Weights of a small GPT-style language model, trained from scratch on English Wikipedia: 8 layers.
Each number is 128 + 32 x the weight over its row's rms, rounded and kept within 0 to 255. Layers, rows and columns count from 0. Numbers have three digits each. The size before them is the row's rms in percent of the matrix's.

# q: layer 5 attention query, 256x256, rms 0.0491, rows 91-95,123-127, columns 0-127
# k: layer 5 attention key, 128x256, rms 0.0488, rows 59-63, columns 0-127
# v: layer 5 attention value, 128x256, rms 0.131, rows 32-43, columns 0-127
# o: layer 5 attention output (transposed), 256x256, rms 0.0865, rows 64-74,96-106, columns 0-127
q91 096:144140167150111146088130153124135119156070158128085091168145120131175086127121151156164149111083175163166063101120168135105128182190184177113111099173121061102127149175156151188161103173107129073123135128125115112113121198045119168108138128110110091119139113108117067130079097169114118137071155158086134150166160113124112107129087140070083125118151151122167154167104131104108115085181
q123 110:156091149107103169103118137194116157066154121141135165193123173156115112113058137091152118112139156115200141165138207116119231145094118158100154100121114079149114116134082167143087125132162090143127148091087136125140094200084118089127101081143110156143138096134186111101157134102101116115154141175128074081211162081136132164155106086106172132125113167158118070129116185183133128166139
k59 094:153142089142164060138186089138137128108093151135134088132098107141166081136170143127097092112163136082141160115144127123147094143085103095174113133083068131113105087147151209101216166170148079089164089142163147105121164142135132166203110112127126108173173165017132144123064150134088127152137122073082145172111101156125142129162080123173152156095162169139087090143172130122139141175118
q92 102:165140132134160165154108106125090118114095105134138119160093159156093109109134103139168152094132153185147044108214183151125070120133135172076126143147145135097077105130103069092126195150125146154138109132165146130131124181143154085119126145141151162139149103104123127127083163103108095136098113194069166152151132122119104118178084111175155156119191090119147108136106076154125116156196
q124 099:125146133098144080109162115097125072173077137111108066139135100087074101123117059068133150125073086135143053151119103119106119160115112161099092147106126171161123154113127109111154136109097154132114133131153162125162144159089119133196178137101100101138146139153096133196145130078113133128122129098140117123183143059150114108082145153194148123167174060100135148104091126098116146141151
k60 086:140130097130110093155167118153080101098122121117120143139165175161137173122116090096097117163147182115118148121075109129172103155097113067054017110196115159077172150116113084128113108106118127108089072111186150174103116109126064094157142086070156103153105166121191118157105105252176148118099115128145087123111103116080138165163118148127126115093098143097101148121151187133136125149074
q93 096:164149121082111123221156119129147157150171082179080126118117169154101124103162143151125123111070131086083076104099125141142120135192144136143106145147072085128100079096081191166108118123149111117151165132145161116092076151179070149119149112137110159071100109069151157127188204114144084123135187165139127130128140130225124106154154095135130138122116156131058111106131137111139103148091
q125 099:132151106098197117154098123125173150078146089138122110096067152109152119102174170169125116112143087098084126139141108091095123134107121127139142156126131087154099136110154154145066074104133100175138093135147124105174138111093116150145121173129134158135115115135101089127130131114102150124157140143180140066107190115158120145104128112088073070146081160116096158145117122112107094067071
k61 088:126129106087103219158150110143098130184131149104157092152126103122053149122145130182149158138137154173174202106081151132179140139087177166175133108092168162118165149157181141133136134121108058151128200139112137127078157150115181199104118122183143075174168172120180130143095067109114185093100062115079121144130172119164126118147145143157185076127115147127149072127125091148140125116177
q94 087:161145097135146184126114130132168099111188076140067098099153117087107132186147135142119106188109198107144110061144116099098125096118096181132178131135151184149159061095175169081123087107161130188138149105149135149053161137128113093116112166131136113124147122090121158083113116145138121105151130089087135187142143171114069103107115159158108107107130135102155162137127155153221137085154
q126 111:081141099117127136107136125130160071089138153143148131154153149084224118115100088174046073129099168087125075192103127115142113143147124146114116117132065096112137085157079153153147170137096105159121190109151144109107145125218147175141125129176108120131085128091134136139097120117188132116150187102098097152135154172235124137092203152109152142082106154037104184158124132078116162111104
k62 102:120100116073124151099172090149106183135166125199129205098123137161134094122161106160143105102056064092113109154095134134090103201114125129059129119147113138082171210122118191202122134092165061135172128123138135123177158117114136143092086131103150117124118201200139130117113118111092116135112153136159156113173166122107141136130131085118135089140154131162127067121102097138097125051166
q95 096:101166107147121066160106135056126171099104117147145117125148137101100116146096109132097142141133111175188079097200125111126070136106102068156108116148158107167200142158162137212123109122129097107070120133133125145119087104146149131138122133161110146112157096128154141181171075122153072097123097087130115121116109153171136106097141199144193133113140096139108117202156107202180159086075
q127 105:167118125145110150102101130160131088092125096111132124089139164135107153128159150070152014154188111078113179100182125103186131144162083164184122194114120119181152135184166162116093158095127129135143099182158124135113109123146128190155079125088139119176145176137106116124100168138106139089129107079061187129115149136169146083131116173159147167085150176117170108167118055138090138100110
k63 091:126088109172115204145147147132141175121109117101058123126116164122175097123149105131109124102138144136129073166177159152132155046099133129133141078121107083118084106054121125175130145062129154065159099165134134086107134094097089136099118117165086116130107168119123064093117159166120199141100107158149143172136094118130169124137156060113114143166145152111119178123096171152104075148160
v32 088:107185179074119178140131120108151109128173146172119094103128084143194111122151157140124111151112094135110119129135184136179069129077063106084119140067073159129149063142140156133183134151077103054112067134091118162125157132144136162119101109131110119109120157123090115130099118114047112140135117133105168099132143118141182141117145110143171086157175200129109090164137114143124078188146
o64 092:146164093090073145119163122137128167138159137128132178108087142158129162148140116090115206125127168184134094180084150164156120129173145117094152156077088122095177125110123172130192116127121142104121123120116064131124222175142144130122146106182164129096181067197148137110078092133076127151108080101138159136162128114157142180142144183071145143175172109118141172121144149091117094183103
o96 100:217187087161132151121204118154119164122087161156134069144128080077129066137121097113096157113124152113107145124123121112136071085185147129134155147109102124126150060126122104117153122118089122084116110162182113185093149197134124178106174100122114164176166136137113140148074137177141091148095076138133157160088175145190127071126092118118130118141132158104151123127112133109060129136072
v33 092:158065083094180178049091139166173196110115158124114108138160134145121111190111120193093111134121136097140118152079216122126113157156133118100141168153057104107161070085105107132181171157137204113090127116118161144182067139150128106067110120112086101104160154124140104118177131124148081126102179171126104125119181113159131124112130145100166159127105119123061145170166078186122108126126
o65 088:143131119125202118125156109180127166094120172130108112165204186162151161154095150172101138144141159085130123162138161104112216097116112109091180122108092126121160180091135094127128192122130156147100124154098201134180088114112115120185189126124130119074161146079167142105119159133086082075141177112134049109140154149165178174125086094142137166127059101146101127138126070164165141177132
o97 099:139126091113157129105105168139147155098100148166129121117136182102147154186154143181116117160139139133175116095121158169113166080114126119115171123149034080102152105091114127154116174094110141121107125101102123121111149084113117120136140077150150105056197125050162087107149085161118171075106150150167151056187218178144093108123094079112163099149052138145066164141153122147087162107136
v34 097:122078139140086162168207111102099137081183096070090096130179133105166141100117155145128060146139177096067151143086120138123127185126085106177090082112102115171079164103162189108091073164146180087063106086093124140122161133236151149137138129123065113097167095076105136167088178115132161175115168089102181135086161086100099136110136121141099108109103156100128131106101122113115113111083
o66 099:080076089119122173137115089150101107055155146118132163124163072117168127095165172108133123179112137114101151158089110150113077107073121101138122089103098106156195180119152163139134122160137124141145145142165107179154138159136103138133113117255117104116116136112129193117128098160130157138130137140106146166144193109100127185111101166145152132134118108145164132115113155143127117138121
o98 099:168125117170170201242167123099146149100144121137123087123105148113130098119206084123096129213152207112107119157099141127146098095128165111096115104078238146165159155112122128091174150135133087145160142144104118094219187170145092138126063094195105121157100134154089120164158148168119148154149087116105114134065123138133145096103134163155159138159130106132122110108112158129139148160108
v35 093:187139077211179080159145120101136133085118106144144138098150130098092144094141134091122097129110178150183144137104124083105171093135150152140097153146092087088129138122109147146156145059031143126192111198168134142139185166121132157158132158183130169087128126136139109138111128123098102113120106104101085133123157097109181123120117138165122133071142072168129139094108140141159128148089
o67 096:175097119189175079170116143099097069135122091118139133156114149131153113175154117132121161106117177178151104141112122128142196127096098104142014112123092106150119144100061122128112085101117194177188081146153099092123131140139139103113127115161130111121120149147116110103128148144110142111159101117090100150093128153091166122140193137089124147181136167092117102135110125130136115112126
o99 100:219134127145114148180168140068171109085140147141068099117102116087091195110176134179130093153137188167104074094237118111122096075051101123140116080197163131158082112075152110139165092072102100115124148145144144096083069155113127152125110106123092134126105150089110117105103129113164122133102093107094131198124127165099137087116114101175088070127104142112142091156113151154165095078095
v36 093:172157078143133141184128116088153082082080072123128108142103167129082080116104136160157157079120127146105131083170095139116086125190179098117136131133205123105155083107089092153171131153095135080098096162125165171134119153153160115178107135105140102134110097144191159081114140174164149095076134117114144144185124122122154092108160108092141051110157082110202062126132189162131127148120
o68 109:111148101136143122073101154105201116134125051140064124103104150144194146158139109200160146124138081111128133103127138139106162164154156163160171135174151110123136060157133127212120186149100114133127108152098108181113076147152127094155114146131148055136127098115146076072142084165170117132083083135109194140108102104112051101122176107151140188104187121085111102159138121145106128170138
o100 090:137197121067165176166144124135205100163156115153140089177131106103103042160137110139107166106184110112105156103079113069093174090132172098133135096127170129114135155125155142159149131086074103114041080088190104105139109141209098091148147080150113123174108154125126117102132146149119115096145129129125148095103066161079111148097146103179097106109117079076141125114184169131055162132143
v37 093:216095116135132145146128128130187114117166111135087122088068080079127150056109158163143132126188155156102172115112156117097181108137174164122137104146154098107153070122152137150126124142178155109107142185169121109159103171156121092101112122119113152177110090090128097118168128056140131127165105131127144132141124107165147083164081146173115117135190124082147072117114106134080084106103
o69 085:213141158118130179146082155127166100104066130128130110111121065086106142139119159155148087092112136197049123086083116085172129088136123152075114151161145126121160154135116117135157129144148095106131142102129082104122154151129109126120103154190141168182123113102074112122126076163154166120129121116102179163152138124193143057098131151125062077140140149070167113144088056161117108142093
o101 103:150115135116151193140161099080162151166122085133064138085212113142100228106116195190183098125179199121131120116124184125114146138141119127109151131177145157063130121085099092130088136150164117127114065161102094140104113150122116091134151113110121099131116098145097120106103167080078121133141120084173165101143172154135173148145133069143101102174120058108142120164088104127111184177101
v38 088:154124132164138173133090128153104152113150106157114151121092209139051105113128148149176090094150143168134166160155181125090079117086154136117108121182105141155127105151111116186069182119100106150125146085068173144105148196105146137133129129161047102122128147123159098137131114122124087153179086134133079076117163144154118139166159126158120095120179145069123143098136099074079143141086
o70 095:078142139101131124113119144112122096135155103135132170067140135165098090137176174150087109088122119107040128146126136119150086116108079088157152122136090125094085111181112172127159124106107111159119084134121129125097111140153104178139129094058117153095138175140151170126165140162170146117136112105104108115150130096142108139143129140180179124172142169166219060154108126100147163132122
o102 095:107128104104126180098151135117180136121146113124043161070102105162063157079126116118155084197097127113171170147157155137105112150157112177135137117093148133098115027110142152201113161120139130089167134121102124163084105136109117165128115119153102119126141132099090174103106167148196077178060090114148109056135155169160083134152143092101133119121085131129144121096126129042133127117159
v39 095:142101132113150127165127139138137112156163105132091129132200190192129152147126124146186103157131145148160100140135075078136124126099162108116093126143182111117128132101094118125086132150091120148087125158044109100099146137134114139071129143163150116159123103101110147145109127107153152143125086176173082128204092187081187106152137102139082106163227131147150171166100169159137153110151
o71 118:085114152095118132159160121119138099162145140144157107162116135123073161204178136153107128138104110170090077136177122105109094156093136136118116160173082062136120112109115170150141119129113130108103154194116130113147211105118117112118057164169126165143101130199140105137134093113085143117173130148138099130138096118136132113111112109162150141122096118203160132131146126157130143154147
o103 089:086120120146192082120124162138114062139180102155096089164149124134097133101150120121205118158162160112172138168106128101126154116122095135155137104139153214101119151148176096089134120157147098164139113077101116124081158120107085143168085092170183116117183125065114121102137106146108053124146150096121127199128107085132125161129151098189162141092151094075092143166125203153160136124120
v40 090:122103133147152162126119143110068083108120129142169165097159126124129176073145125121157169152154195114073154158106157161179166122098097128132089138105159109091079117137169158034151121082124122131126101160102137162129080105066141080150158159152079147065107102156181113095154135118138114115149164086167079186116080143165110121093083186148095161097122152101196143138191089152121120182130
o72 098:100117043118136151137125075113086125112106131109119154161214120083130170136124163057167145163100152100136115122149138058142139170107118119101123148103140142086182152106166073078157110103135169153123038094130165160145125124079168121114124160195099158105163127191131148143156103112101115061148129155166059114133122153130092099132086164106151142130078158168187132098140077142118131090102
o104 091:136132150166158126146169077148082087115191126103114162117163096076102074137109083139095144070118114118071171102146140079177110100127108090138089128085108147185155151146121086163096114185124135115156127134117162217091130138125115106145175168091145129144108115211087112086172152109100133096183081134099106121128141196081091158114133117143064153103082115172099119122054084135173121127105
v41 085:091156123069046148094145142060134105154098193069095125130132018112141137185115143129134115143056117125108153156104154135157138158099098092094144158160139112117137152153146116135168104131086140080072138114121161159112147074142099135146168140124139184141108191094125111127131138123187127146118101156139120106136168124081147106120151144140111102135138160115160060143158096179194130178110
o73 094:139128152118096106079150154079132137162081084111185079158150126102185132162167118102131099127136174097100139125118128111128187153141106127149124073047196129169104146109153102117105105184128152082117080138133114104121139133071051111139053084151111107164120134110151105148124159134150105139111101145150125018153131128092115148133065140114089082097199118147111152137144109118099163157188
o105 095:136126081095093152105129118118125138100101125085157075116115060163081110098098101094155123173145157169150143046172145093140115107073133099066129138152146153102106149146136110129124106145093066122132079099169092173101168077115110172163190031114132080088121124073126195112089105170106036129087142125179114113174123057136103105141121093167115136083113133107172108080092078040138125123095
v42 094:151141140163093135153153215146078076110117090124126110087154107158147152195141143134174094123171168074117060099167159087139182186151141122182137135112118147077118072150132131167100136072071207122119085124167127086127143115089151095128133151139106109110159078117151084125105137094101165156122106119211083086128117108182143121106179111149150157074097148186151126155160111147174116143174
o74 102:135092134194118149135120116117156110133113139090103185114131091098133126183128097093106121180151186102155107062185149111136152154137154130142077179163154152118079084153175181153098095053110099129161147104094160096072105097078159101167166144176133117171151148135124068159129112109125178131091105134148145113112108102085132118141166092161081120137177110224108117102097110068152139096140
o106 096:159154162129149152148155152197033074133147152097158151134169142116160151099141097105092157105104172126121143153097109111160111105133152140141189150119093141118204062129092100082174183107128132142130082138166135123167185107110099122098157140150117108206149166128127114103134135094094129108145154105173072140140110105112169153141153172113142128190149209146119125092159081099061144126101
v43 093:198128131109036180143108114091127137100172120133129154128131077133088158148135096082170104180092125126123097106151160107126155090106194136128172105194120092159107169181122101100088111105143081088154151088087176174174147152130183101144179143055136146152127139153121129129170116128150170068142122114156119150207108071119133140076150144146121110165143104157099156148129131086146127127119